config.yaml
n_layer: 9
d_model: 512
n_head: 8
n_kv_head: 8
head_dim: 64
d_mlp: 1792
vocab_size: 8192
activation: "relu"
norm: "layernorm"
norm_place: "pre"
norm_eps: 1e-06
positions: "learned"
qk_norm: false
attn_scale: 0.125
bias: "all"
tie_embeddings: true
parallel_block: false
init: "normal"
init_std_qkv: 0.0208
init_std_o: 0.00491
init_std_up: 0.0208
init_std_down: 0.00491
optimizer: "adam_variant"
lr: 0.000747
lr_mult_o: 1.39
beta1: 0.95
beta2: 0.99
lr_head: 0.0101
grad_clip: 2.0
warmup_steps: 377
schedule: "wsd"
decay_fraction: 0.795
decay_shape: "linear"
final_lr_fraction: 0.0
batch_tokens: 262144
seq_len: 512
doc_mask: false
train_tokens: 1529000000
steps: 5833
dataset: "wikipedia_en"
Each number is 128 + 24 x the weight over its row's rms, rounded and kept within 0 to 255. Layers, rows and columns count from 0. Numbers have three digits each. The size before them is the row's rms in percent of the matrix's.

# down: layer 5 MLP down (transposed), 1792x512, rms 0.0229, rows 491-537, columns 448-511
# up: layer 5 MLP up, 1792x512, rms 0.0305, rows 492-537, columns 448-511
down491 098:160202120109183092117102087127151099107134108124168141162139110109069129126166141072119111105179103097144114157111111115091119110156097122129140148117126156150144129138139117118103116101118127
up492 104:121131157148090131086113120115104140121135175121125113109118184103114100120070122098108142116131114098132162147109085088143157133116116116113140119131130093127148127139146072120143147110161159
down492 110:144081144126145128104107154152097179124169111093114154154116122138138099139122193148132145123180150134118119119107161133106140181129153148169071108125122133100111112131130100118129144133123104
up493 104:106107149142112138093084146096099117152129125095115108135095142155168100144133125123150152108141168106102159166114111102139149114175099121151151139101162173156151150129149139105138142093091145
down493 109:138141164069124119119138090133090143124131151152129126145119125161115101163144110124128142083149119107150143113134152132150161110150138068111128098176097086100119112114125148116171107151159084
up494 103:120121152141114116125102171155146107132155137110142111115149080119148134136140155083116094087142177138105133145100128130116159118120143094127129116186145120106175147148132113114136102122139138
down494 110:174070138160077151117160106129121124138152104161130133114115138161132066102139133123095145136155143160127134126122132117162150109163105176092151103138105132105132119158101140113091138145127110
up495 096:114114123110119128132108114143114157149135111133130123132170153154122125156066156128158101150126129121139125115088118096112098093142149131105149078136132166118153163109109132103141120121146121
down495 093:116164121158151123149154215139125096150120130167091102114126150103124148147159118155093161117143174156142098117155117124124174134176166084118145146120100072093128139136118175180153132179141122
up496 110:089117142135095126101132148129186081131122128092113146100099136117116089145097136134120094116111121168156134138117101111137097086131082128110138156131147143135149157099137137092124138114098146
down496 109:143128111102141110118092135115156093165131097113104116152063092113162120119176094123196120098099129152070097141098121163142082149124115093142150127148100135120115110110127146126147083061147124
up497 097:105159121185089129137175129178098118134099125110094116108138113116143146146093148101169135132106172078122151127149134149141128121081085138169136120098133114132171183147115110148100129153143128
down497 094:126168146103123117158139136149122142111172104106119162146156095126174171135194102111112138139117079130131120144120144103170151118127119093132129106116135147136098155141169148158135094120127125
up498 103:109110132134081154100121096098114162176135116094128124098140167135113124146120121118125121109138148119136154142125064085136126112147101127151127161127100125136180109122137144093133148139154152
down498 104:137102116118087140113118156125121119158138135083120108164081154143101130130153143122119123133176148150132104167147100166114108101152135146121140125163119135155104123113168123150107139108117183
up499 105:129133093091096118090100133091141160097151113162108103127099113138157107088131125080094134115107098173145191131126073157143116124135137108104081096109144107088145135140162164123146119136088146
down499 102:151088132133118104161128160116126122101124156144131120141088153142127080097096172124136141149131147091149144102132144113157083143110123127104149093125120164146121140111119119149104114157162098
up500 106:134145151149111151111131145100128084152145105095128126087119114123128140176069139086177163118127172118101190129129128115137172125168108129135121126093137152093151139109164123120143148107133126
down500 107:131177141166107133152100136114075161131166146127144143155138114135132159071111090097125118142145098124165153170161104145145131147089133105091119122152100113140162105144118121126131098135124120
up501 092:163123127104118113141114128097115160118162129126113118143164145135132083161099131138118129163129135147100135143118120119140144111086147086153140114147112093147114087146113140132127133121058125
down501 090:123153185121079102160153138184101119093137126121096084123110107140113141133115108149154120108112120070126120129127142148128172129131097130155131117139142159123075164146109158129149126118181154
up502 104:116150084133148183146111108100131154112147089147153100119129146112127098153119126123127138141143134126122104088105115125104161123150151154179135119133123140139117109169150104117117158157113102
down502 109:162159138110111082114122141156154153114153092176136162147144124102114094099109159189109145112137090145115096140122135109128114102140140141150097118172099124099146145136157160125186142141138128
up503 105:127108144122136144074128090121122098155121091114118078122136175138092126087146145152110136114084117149117151102142155146118139065149128137150161135121121133102142157153147112121127115178081142
down503 116:116127134116150128105117117175132139119155159185132107141144142114165135148157136127132160105114168148142120138160138130162121144069091136147110178160128139154170113143158129127085115107120140
up504 111:105124146097151137105114178123124120145135132116097130057107118104143107097106133154146161124165112167128136170079098138122129099137109153168120109112132149089080143125167127125168125129097148
down504 126:124100081135174121139124141069146127148100146117180149114121108131110139151096129154153134131124145081097091188092112118160133158163119141141101123086131154140139137080170102123143118079123118
up505 103:101126164133130149118143108113160144155128147101150123107135104134105120114109142133152144117108096151154158114102133073136155090132118129112097165144105119097139108118170108109137134127162135
down505 104:124119123151148091165204134140122140116097154102152145154138109132113141109112137098145115139142138118118168120106167067103120151162140111128171162117136110109162144125123103156145153174149129
up506 100:129099100116146204124122155141133095120123130099139163123131153125137129150135171129105171122108121146106142161133143081121156114148127153159126121129124152170146146141086146125117118139093119
down506 095:169105165092136132129113150135206104128137141103136075090089108144134139124137139136123118165119151126110146085090128157089106149123148115178131132121149109113128119164129105143133113144136114
up507 099:111100147167110169110138192083103121124126157059146092135118097098117133138152146120159143088116133159149110161156141118114121139113144140149131147128154166129078155134109119083126152118140109
down507 100:139131103108118111130142132092121133125123121158158145174154100087103086136104152117108125119139110105132113119148157166122152159132146086160129145099146167134126122160146094152080097154132100
up508 101:133101097075129113130113159125140138149131109133114133109164117154125142160119091148121160086071110110117139166118119098129174115118083114150178106099152136108168137122070113136133112119118155
down508 097:115133123107146111141104132178136120116137132122135148124130140121164107107136118102097137086128143135093123107104131092149108119126115142137147174133101104120151113164134140133158105133140112
up509 120:103129152119151090138177155128168116122155126095161131133143131127131137146140080081119131129098114124137089151156116125122140152104119131146166109115175157117100146184107152160147108194165135
down509 136:078150155125135102127133183119145147118160119122168144104144120137121158122169111125130134133119138144115128132173164153160149165118121135122141112142162162138122125156096147133091132157164125
up510 095:106073116143162090115163167142119130176116094109105122141131156096114158092105118138129141153129142103144131129145134146122135134119108121160185135131129121113162160096123126112112124118102117
down510 089:154117126100135105092105142153105132109133125095134173120117106159140162121115164100159142114145127109151138109123102135126091132119111104090095150094166173159101129142093164116109142101117104
up511 090:120129119144056126138147097184128097093141115118107114132156142129094126136153097141134121127112119122096146161144124163143150140096089124146146100132114127117130121111075085090135148132129135
down511 083:161157109132167126127143127144122096194101134116112151139163117138109091108118135120134142165112131075142107162164147145101164174169171126136131154105156105095144111131136131132150151136137152
up512 098:117123119119164142163128152156131147163178139087142141110137117137126162130165153106141148128126129089152135132139094137149091115122133100135131083099173127132141149135175144152141121113117160
down512 096:165158131146120128106103119146125137149132158154132091090135126150171135158097142135122123150137128134113109161086149092110123111148138116118109120184153129126132130078142144117139101144137109
up513 103:135086100102112150150148144104103144100105153120135148118175090139098089149129139107191130147119140139182151153117099144108146108119083133135130148099135147145119106114099127094128124141091109
down513 099:133140144151154129141156133107118135158132101149106170126142072150129108130135135105150116115137082057145142150112127140135171148112139120147137151094079118105137143141118185107103162139149124
up514 095:125175143163119170077140154095150100095152110132108113115115150114107096121123134135144134187136183105100181114114133169124144095107138144104135109076140130113122114144151170110154089115133148
down514 097:092104117171111115104111108143122142132145092153104126146173127099157125117121118078156125110117131166112139111118171172135092117133139116123124103111139146146134137133125094141154149136180129
up515 107:094098142131125115124145141123131135118115128110172136106144152144157135094070124134101134151114127143183129118132103126110145129098158145141161112117126110102127135125144133143169111164111144
down515 119:115100120118103165155127089128124150130138120119154106134119123132138089112091128152125157113151147132162124106179140144136104147125103132121148123144125147173133110165147132138150142124125178
up516 091:116141135098136122155157112082132121137120136116146097118168137100135151112083122177146116124154136135137109123130139097138098130131120104132122143159130177120180188137115100075133112105068135
down516 081:127169118166149127176069127126088102133170122109092120113132187144140142124157126091109083115126181149121189112117121116146136109152110111137128105164153112122120117143136173138124152083117121
up517 090:099114156114104110126098100144140114128144084157126135127123134095112126122156119130091139130128179118148124174108093130111109118099077114147092074182123106078152134105101129105137144132138124
down517 084:117197126149084137138117112094134157160146145106151098141131096140165108139107125129117111128143164093147113089100152163136142106130092129151106101167135127093085129116059139171118126136141114
up518 088:102088111153113124121121149137119132161163154113139115109151125136175122179060115176112147126124181123127084119104115134088132095135132116107112129129169156103138132111109101123085133158150109
down518 088:114094152131123106144126098110118149117118149121162143153139114078113135159193138103125111134114117135168172114101125099130129131118111109112121130147104064093124127126081131132126126109145132
up519 104:138145113115116131108126134112157155169146118131092087148124178113114159087140111149124124114086151131148148139135103146088187122133117185108106114160133096073176143161130067119117129142056164
down519 110:157117131120139170143113111160093094139135089055140143161076087126145168165134146121118142122091108130158159133138130184112128148131144125126130118150129145120145146134163139121128137090168079
up520 093:128106129141122103135121122130167091100127127134093147172123150116128115167147117149119138117127112100151123156098128073084156139112149145168126100124143120123140131145131147124176126094124121
down520 084:137141126116130096148127134095157137075105109110141148092125119128114143124125133112102121128094125152110107134132093104121081106107103166114116123112084150123153113095133110128151151108147126
up521 109:120125135099107115153149119104137126117151176116123108142140110095127145112074102160129113144084146103145117148120089129112114127109114137122169113138151108101098131111137199123121138130115150
down521 109:089164126145124142131139121155099145131098110149144164113102140116083152124128122138155134138088145106119094113108126122190090128129086101159146134097106143160098170129129118171110151112107118
up522 097:117114136130134125099148078144184148113160117117113131154151120102095116116131095154135139170100164116146150137099140117109192113114093154145137107072104123067117169118101159171129087209131138
down522 094:115109136113092128116121117170119142121097094132139130114174145127120124122100163103088122164158126149144108127111147114145105128183154073119138129176137125156153115093120139120142139134088143
up523 096:120102123125154148108127132137100127142136123106094116119112130123112129152179175114151114101149101094122146121118124102136084118139102121162115132096110148122117142103113116119135086155130142
down523 095:137108122130148113131133161114171168108134151100117094151152133131124128120135130124118111122074128120158168182163104157144113128142157136085159103111144128120156122143134174086120132109142105
up524 091:135088128129124119163128137103113081109131150146082131067129121085151110125148120108125154184138157139120131161144097143114123133143135164117113052125146113124121126126109121103108130145126091
down524 093:130127126119120115125132129158175135103130121116122136109132095153121100164115144152134108101150156150141172114102119114109079143136142125108121133125125105198123118142109182120151114120126162
up525 093:136148109158138151098132144119142128163148100118138125114171102154129131071139104133134166115096142154143144144102100137120100109109120119119140103129115154054140121111131131126080092179125133
down525 083:132149142130124100152142145135125104108117129136115136116091153123113111145117141124136146152125123151119089145145117122152171128113125093134122133163116130142105114132143115079192142111104108
up526 101:148125179125139130101137137142142086143121142142141139104128117103124094121095113115130148106120129155116175150105105182113108112123161096148092123180121134128147107141116134152143112111154103
down526 101:123117122089138127091161137115122168153114143125141130175123145114119160144162141126120142125115099137105125152124175105134136108133128134129157146129162150154148106112113118134146116084092139
up527 101:144136125162144062049136110146145144134122104110132155120145137155121118129116127147123128132120182106147126103131145138163137096140115164101112126156146147145146139158133174142165114127067131
down527 100:127145134134140175120171145105112109164155122091127131142100136122134118129147143116102117115136147129125099125114161126125131140163134143104155138148119182156120134083140132143122090175136098
up528 099:122141099131112105109125125133151111164131094146140160130114117131146167120176095093108077101106114144141118144116099146115083118131132121140151107143110136095124132130112106149130097106163128
down528 101:149137119076122131143107110081099144132097091127122143115178096133112114161159088141125120136134104151137146132096108100158172168140161124106141130150116123132132112110140117133177135101133105
up529 095:166117119119159119086150086152147151096107112154099135101132148086125141089145087157127139124121156139135129174098143104104142108125110149166116140135163148091123115117156116140102106107110105
down529 091:133133154076136119119124150084096135107119135137103136150130104151158104176066109134128104076136113138102145181123142140134124112114126138150160120113124131153132096155113122127147130131177108
up530 097:128134151149131147130163143137128139115142131140092054128183112107103117098122058153122142136154126114119158172099058155136096127151130109114150131115107123111142124149083152114151116167112142
down530 083:117132124088137161134145110119141116136120169126142165150142093105130159134121111133159123160183070116121089134120108110140145156139170195142154093107115143137126119156087104099118104101141123
up531 108:127112119164124170125118112155142128128154118113138113153133113133168094107125118138125151129123116122127148116133087119098096120136111126096139092096125118161163091125108086119145140167136109
down531 114:187135102120093124064164140166121170123127093144115124138153153145132122121169091123141109093154087154120113152143097163123158124109080127131120141171124167118110135179157101141135099106105090
up532 101:138128133174091051106108159117129115130142112144074118148142117144157148160079139108136142112094130103143173139132119162109122120131116125176146102138144120105126138122117123115127131136114136
down532 095:155080137158159103142154164160131101106167091110140114142102105146104096136101134112084105121139126110134166169107107128121139131130144112142134102087125136081130137156134147106125122115115136
up533 112:170141136114130138141167087101163124101124119157127125101131140119106083124100140114127179120108132133152122157163124143139161091113146100135139113160122131161154128166107158147086100124100151
down533 124:140181142119128129160148108113149158151143134173149134116133049122129114146148119153138133136141159135106154137156133125125143145117148098143132140139094133156149119086118114134129131106124133
up534 098:142180093126078146092160084107147106105155146121104128135159131124139113087094114166122110137087190139157142144100099098093131089109106165117136076125135100128149120128146100114144149169074099
down534 088:111109138121145136101135125114140099116134131118155130111125119079147128141167104118154140104128090127096126103116140097150170153135100127093114167138150152107082087134128081154133103138086107
up535 099:111160128107158155103124104139140118102091145065120116113188074107131104142096113113128134129142129110129133123134146118086138143113110122136142102075154147145095136099110112110128111146148109
down535 095:106124119136125142187102155098184146190112093152133166113140127150141173118125091140145135141155103127148134131102173155131145079172134165122085117118155078138106126112168120140126138086128090
up536 105:145126098153102155142147086154132115112164139119126116168142085165182138170134135102132170133120159130149115132114096080098150130131132122121076141130102140113128143096115102079153103133150078
down536 101:123138129135110140120141127136075120162077138114167097124121129137121132140170118123139138088118160121132101137111117131141156085124106146132150127160134082139154147095129130131125125161125143
up537 097:098115122119149116105100154118116154135126144176155135138157129094114125059129095155120109175133107082125133171151101153106088132110132164121178139148099143152165115164132102136150096135117136
down537 092:136134157150116169110122089156158117098113147090106135139144099166129140112167136086137120117113119114158157100160137137111136111138187118137122139129123107125163139130143133117117098175148119